From a checkpoint of a small transformer trained on Wikipedia.
Architecture: learned positions, biases, untied embeddings, capped logits.
Training: a variant of SOAP for these matrices, 2591 steps.
Each number is 500 + 40 x the weight over its row's rms, rounded and kept within 0 to 999. Layers, rows and columns count from 0. Numbers have three digits each. The size before them is the row's rms in percent of the matrix's.

# layer 11 attention key, 256x224, rms 0.0878, rows 0-57, columns 0-111
107:478522489518526478504447586524528431448447479533465450465517491456544490514521583555518555519430497490509556560479539520534495499507492516565564511478574490554469448529584496432553476492524578474496507510492537473511466536570461548479493515538473527458459502534533528463531496514458465526544496440533496497527486489514573519524523494441
111:444454513530508529499482517543492477457495505484509460514463481494483470530444495534509476498497512471527427532453485476551445436458530556447487429435444523481489521526501489469509527441479527550508459440500484532443526545536419453555493468518496554489502537485430467427492524487497469580479378549486488438514475498615501511495473525498
103:567470530526524487445507596578467410572541406546491524556443441441535500540462536527479529501467458489477527483537492478443562389494517512526514495445567546540501494540490472507441526467535479479449506478544501483510484519574530523475547542526525498544467466464473470441507467531482511457484510476535519516545521585467513519490497506475
104:419490421513460514458443532541499465472576509485529464510571466506429523476508428545511471497475499443496449506526544449490519509492543460512517490545506518535524509527497602478552513478536515474535456536527463552534584536466511517542507530541534479511493557543485495480487549472439589475455448503489453492523525515444488456472472507463
106:500491478545496503471436597554528474481472518548535524500528511431463486513484489419492545547520510489571480493518500494423483530460429453540493464502564485529533448525592515537528492518441524401469490507477480496558484456395456508473432448507523512473489491489483599554565514437510539515492526537464454424510465466510483486481547449495
114:540545576533583478489466498483447475470452561522464552470531487510424472498439463439558523506525549563460560547572513494512515526508470541480509455413542516492510474529470502460474514450540528506566481449532585542577449479500466548517573456472506519562440606500545500503514507538488541449438557468566519605540504507449501470494501530444
110:492565578460535517534487551466494526489471504519509549492599474465511478512459501390471559524476542510473479486476475489459500497551510507469429511454462463451544458524487549520550535596441512466503505507443508554458533515608494452551488540540526533573502433539529511537536510529461574443486543545532452493517483549516490481503479480528
106:554511472533460514522488549483533471566486508441434415495520508491512531475521439535428515458534476513502559497490455544520452499442433461450467541525500499497459499585485535444530514549435512541523518512487454568453515504476467493445483502554535462474549501521512519461523567619488579445528502499573522473517441499488468499542471438478
103:495537480547479493526565429531482549507546559465568507438581483509508493549486479454468498480505460552495507509505475545577467482498429515481484427484538494567471466478477472551474518462494545458431506498516531502540477543522526486512445464457532500464493450533471520496429546442481506499514446489454538459537431455471532503556515431423
108:464488432498558484518539454510433478550548458452449506450488470511552492533496508486487525522576514492488499488601444485475488544531507462435488496498492513513565440486576515455469450491536458545529473537545538558528445532563426520536460534541528480500479502437492449521505514566481474462555534528428550431519525539433462452510503495482
109:520478458395419471559529503481516492481429515546537467503545552534513500499547464527435532490539492522507484555551527488539446537527497559530490514557518470526498484449508478509485466471453593527518507491578506513434468456503570522539473464481465532533571495526557425508469507511500521491496472516421455508509613457421440526445503511470
109:465582557494487473551482474500531475503464470503552492573447539569549531479458553459494454540566490406516495489572523532502528508452585538538478488471506562522558471514483463497574492500488514503450528472507548558455424558482473502428492499480505505473488491487574449481455533559523468418495469431476523501483474503437447493489421429515
101:531593456471505543492476531482423451510520473534526536501526489545497555545448479515472399462438494445511425548430421544501561531426519543516464528486454471509469503559439494460507397474483505496523487478466561510512460514423506612498488476502514511430523564509544487414519407490481504539475577550518507452542495483496548392477604476491
106:510485447512476445468490502469481531482517565548509492515508543473489496469576532479543438470450506521540435543469453481435488540561494493481505443521400482524558424543523513496501456510513513447450569459567509524456576465511485462509507511529501494525444501500489554488495591488501584549535476481516452547535522482471507544422461494482
107:452478511501557441461493505465514477525560508489501515516514472537500447484528494495475509501465556491462524526452454478482501541451462477442561457543437465507546584511531533505470471469422549455513545491467467503555462512564463387475492503538503527466544508437432445548556522524452505504447467481478564532501439447468500514520510450502
106:498557572513480537513560511493573469513518523506492533504485460537484520512494519476476530472476483486519457514490400456514489491483550456522544529587528510515398531498543570570473491486544495534564589438470506555507572476439435525496539484440526519476476561432450492481508449544425537443558493522484486441522565550517477535512518489466
108:542553456523468522536549483459484508582453536474483412529475440520443454415445487553470477490478469559473536500521483545613441523539582510500531567457503504513527489488496526432468513492488499595483426485456547509470491468491479475541500502493484539530484531521413595525499462506520566530473523525508413467515449495582431501565536481510
106:526514438509512524479529438541508560521499389527533534406523533511585480487449545521522519504468499486480459479444583480517573468448448476435519540531512519495541480485520543526486486566464502520456506458533538494423479533488524552520469479483489524514480490532519418443588565534468487573394496505487556488500476388509452488502487570537
105:448535583521477496432510570500507598499467471472423541469487479452485481545443510467478502489479481482503506493485508521467451482465576554521452540494494533527535406569491574494466493461489525409511487476510519514429503460485497542519524531459516611539405491454500514597450501490565460468478456412476460457491547484583432519500524519518
101:550527556579528470545460489494483504468491393470458514495457481550516476493484453505460533447536505506548430496458536467477472504496463476538495557440469476483522467502456490444515543384499516514514566556417442534474524574447567487497500474525547458508523490488453507442517497479508519431488544476481502483466534480494510546553442515557
104:507462472522513513505470440559555536477522476500408482448486527495504455527506508508458511492465538478516527512440451460493493521588471592495477468561440529501488499514550496477521468455475476490492533519465566504546570496491466480442477543471520473490489483553506457430517515550439498455513479489451520532488486596575450531474479492450
111:492529486454491494484537506495475503520560474561529535544477482478506507534478505500595551502502539472506483441499495477501551510528516513547509449494467526511486455474477465511488491484438536474539525459434503507548504505459530471470527565514472486497470491525567561577503442505536557501495492436547545499568586548441540545490500551503
107:511475513519505549461458556462559480529451431535507408425464531548519384554429477473543520505431519494527466539474533466520565505517501521480556533488490464587491479495530515542512489522571486519427486494522489561499484545478508509516547501497451516573542499589465509477584487538517529568481418490543497465522523475519472509499463462524
103:521460500399481510545498495455478534498510491537439498483443538478490482490529468523479457525537469571501454486517516448517524507560538459506506503487562549506528473512495464476457477511426495514541530521520529456437522489482487580462506531570497553457423586492443502552484565421508429455496445508482514526454510548576495448535541542469
107:542521470496512547493458525510581484588529507539483521449502450443459547450465538463482474492536520499458518468538521475457451521557548497503601545575504523503463450505521562478493456444601500484478514502453439483458544475455542468481516430494536525475516431525447420458474550475450511449496489500438508458471467473509461519531496426511
108:561497551498546523560459515522458477480553538625522384527474510507510427412507532432526440486621559449443491433528530456480487490492499459592494523492507538488501512456520468514490494506504511494538452504499460532488489478474494552503524545449462463484486443515504516560514434481503548514487466490453507431489498509480547424551509480505
105:514525465493590500502489438437489490487478558490530489454508498484472478526479457556476449460517501414514464514600541527485487514480462513487512485512482441551482479491499494530462558529544500484498470516512428494465454550489520564500420493538481457484475434464516513488600479481508491535520454463533489529501520522518475485537524571542
102:427436494525468518485508554479482532500468566505430551495465469536493544434467548511568481541537533478503495485540490533491497465485525508502530531560437500557565498585490493531486436500538507497521453494472473495502506574496459516464492500401544479508534468521472482426522510472527473492500559422596564472438473485507494488478403583469
105:550511530519556469483544478439528464474552534456470444511520511526504532470459519549460523472473508528477453525551475574559501523532571569466497493450442522437514453498457575484500483516520437444460530510494471474490489470502477543519406506515491468520502481539468501472515442505533417446445473479570489415484560518459531502482474493450
105:571548523529467554519512490501553530492502487502456527522434466562499534545524513486563440455441457491465493476483505520526503428489555516505534467421544535534526498497505515548482465494478470499474536405533443531556490482523546454494482478537495578488518535473501520470485519538462465532507488535453549455423478532491546457467452489400
105:546474476422449540490536576448478502474474477580481522519502516569464504518433466518497534498496542588500582486548446514445471426472523555478484489495490478517510447486567532545474534461504528545515558479450502556477593471484550526514516468522509468555477534529506478485520483522433463500484518444487452495560516519538520572429517480446
108:499479437467558460569538489508560537466492549535454595619435418530481492467487504462497493488456388484500506419513538499428511520545492499485492538448522454514444539453452478468521497528556506529529567544514486500545551579467459486520498579528490513496463520569520522478472526544551476539503486558431484553512537535450474471519482427540
104:457459533490459474463549502561441543492469497522480588523516446513500439521521447465499473565464519465561469504549578503544470518557534481521546522479528498443588522493503480475572504447540461473496543518500479563465487490567473510484489554451419527522545434519408501440457482522518469479496495484447584549427522410526574521442558501457
098:492453466495470507457480458555531522522482516486526492473476546455440501531506555513537509489478432490411545447429459560427503510523473497487479530414520507425486484530477518495522497474454529550452486503488536513496471497534434600544459522484506537580491565498473508521457550541525536435493450512419477520566494450471531439510444534559
101:493487513492514464515467509498490481464492563468511439522463500529453473547510549471487536417481566486505507461508556533502549560492388522520538463500430508535477466367581496522445492578480549447520562469515516468490470482494560460506546419542551518524560542432510530517500424536571496565540447461442492512533491476465480503490514504514
103:521469523560489469526466537550506565567461511472451466556533507541481457453434439524489383473465530452463506532503563521499503480514447482586493491502445492471454486527508547495538399505545509530574482471465451485400469522514524517475522518525557479446495495449544473586437559443486478440512449518521494537521595525523517548505428520507
106:562458510515394458480428562541534484473548566502488505455474498534458446486431457523510563449439446440459481482473478527505471560513502500419489514494456488466524531416471534485521530493563581491454490543505509498482501436426466456548516438481542493489478538527503503475594475491437484482515491460552599491517533504462499467471560543562
102:476530493532404499481444460576509523506488472513526530536408524547578510482508454495477595452491553467468464513543504483429537517471475480475492421510482467504437461564495533507384472496519524499431529568514461528514439536474429576477453539512480512513493569491398554459474497572490530503528549559546474517446519501523565528477513540531
110:479515533493535420539536526505403525562458591443526468454427552551533538472490416468479499490541490502533479429518511584496499429462485571466553541484400525557464412521537529505508476559546540414422552464441494498523556503474481508529496585464522483502508464532412482538462473470489467511506475487531520516526520488461550476526528559473
109:552508523565501497418528530435476545520493522541476505525495557571432498511582523395419448442499529579504481559544507459554504484526510490450508465488440550462462528456523473481494523510529489511518483482468466448536443507560491466459533553505483506472378521518477489497464465509501489473487485440502484507515558514433536455515415439560
107:488454423481518468506440464560453475478454535491551508454485467517525508453460483510529521458501509570526452565532480514485481530504558551477506502558510528472560511482570504484515526461498535473499559505444557535439543524532483488438517509566471504527407513480538498490457407473484462572469568500557477472469530490504506471567488543510
104:486549390532457504483413501517463517545522546493416504510500526499456450472557561519494552495574451502517441527501516535536514528507563472474487464446487507501538473494461513540461461497525488480514566483468522539485446468486532489471539548540507517398482408465464508460556444544512598511500520493504505527463540480537411535508548508527
101:456511430458492564502496507522545480520498502584486497484456467442510523477531471464499476587506497567515489459464496440513469469435501475558522482450528480429504465412563528421518525545508472491456475537456548556513419459481439514448524520568433530529539473517541495534534531453499577507505488546477524546558476497557475521462508513462
102:502440586554548556488518604500597505500509502505483489464488467477457525518522547568590468455479554522525472550521580545530510563479492446432478463498480561471564502516478566498512478451546426480501488503490533505471451586482439478512488500492496463539561489467459522567404531505487461498486529516482498507501513541513461466513523544467
103:451539488476462533474518547492488487552513483563501436515501491538633411544531486431488433501554594484574443583524462543426503454485505565512550522453476478529428548412425561510445506561456465526513454491531444484529476487523503498509497550541534479462489513504451562461521571524504481424483504498550480521501473464492488440554513509538
107:485463493477448516444515501488526504495517434508454453473552455507457462422436528482466494459533463539508496508482465493480514524466560451558549418434526522545477519476548556504523522450557490536567527484490551537466511563535513496458470509518539444477456529491524478489502446562481530504473485539398514461553486463500456495410454464511
107:503488492521551495513542597429453470466532442497513480553475593481538507541507429537532431576471485501508524532525456474553497548518518553520450475500525532443535528470582510532512454532524492593459470498447459506483562482483452501613450462520533506492475507529483522542518597501479494533464529604548592441502517472488510540514499528495
104:537535498477508422558527502571532448536474495534493574501548501488517488527503519575501477484505455425490577518458534430476540459493509522499406490422500515499490481511491533522478443500555529479503518510483478498584524528506489506503460443424495545476477459455518536548466493470507496511601479459612493447508448519482525441469503531513
105:488523497543454475494543623485535455535507458551538499421490568533531543536555460500483518540534456523492434492469470560513481446538459483475525467505515470517450498489544456507485542522469453537515530484529494454512534517544465496471539574551422484528496513498475449425420487567541406495504481584500508549578503444527439502519448586476
104:514554509516528499409486434477477427533462525465528541480484468558459499524514563576451532567483523503543509458417538494474496523535466447501500504511458505453471522519555595462421454544483564529559535536520474512515506467468533531485487474526507510515518461515459504512484525501479507527386457515515465510435465465484590544471544485598
102:546548576526511542542478481593549509495526503443464486480505470494507505556510491465538487549540477525533503491543461498429488472456488528502533486439577532482477496443512525478453525565515480485486485457527436476453541486460548430514459519585477508522484460478532464464534456563525556524470494520537453516488457475551466478500512485482
104:584429527519514480463487515546500507473484542492496512469516526498512535518484507526540524436537467491454520557521468502544499501508521472473488461507513567435429473518456504451497518499449541453556493501487531484474519433551489427488522499605536532518558476517458488445489495574526537534466508468513472433485497494550520529508555445505
106:475585492494517522473542519464513574506562461472574525559522489535500494522589496448429498518497564443471515489479469486522562439455474507489500523555506542470508451479524497509455537439553504521502435583470500482516503500473439508539551463435455530466492524567475524495472505538588447528499491533474454518474526498436486544467579509513
102:516557538466402437521425495532549485523451492465514527489426516446492559477507505397526519482432546531459463511496519486474485469501552577518406454538500420484527506482453512503516522508472497497500479582472552445481494516456490479460493541509506435512503555474475498469555529526474603528430433514467551503489427427472500501462468493527
107:492432545485460528509388534507442527545553507484533478513576570503488538502518488518493496538493528488523489484559473522591506543595505530473474574484514449536506518469494380442533520503510464492531493588463491469455498481513456481489488523520505506424484506405525520461529538453495555528570561475489511471497498482497561472521496497499
108:523503469466511537494515454564471537460480526461467483519446487496549473428496534563458491456505468461517455612534472490461519520518497499544512448489514435529406483535585459482531463475506530430495508476511561502524493469519494463481583479445442517453513467480471492497504569543547560434563529614467499500536533488455495488504508496528
110:567503536499492536548474440493411532475457468502425497517499543529449464439561444436509449543445481439459516529541534525454495514595514454462555491539421569456483505485574530468526536512525442482433519482489441508491473496492443465447514601473486490482536601445433466462443486471436443520522483442475454420518488438484436491545537513477
106:458555519473443496484556482516453535440474399617531445517547465481490425471552525474489541464493509500500474497516523504481499539478448536514480581482402480521532506460532503478493460551487492475404522443479557519440525464564490544510476458462528528461540450490524487503473480510494444533486505521488503462363516510562478508500484478476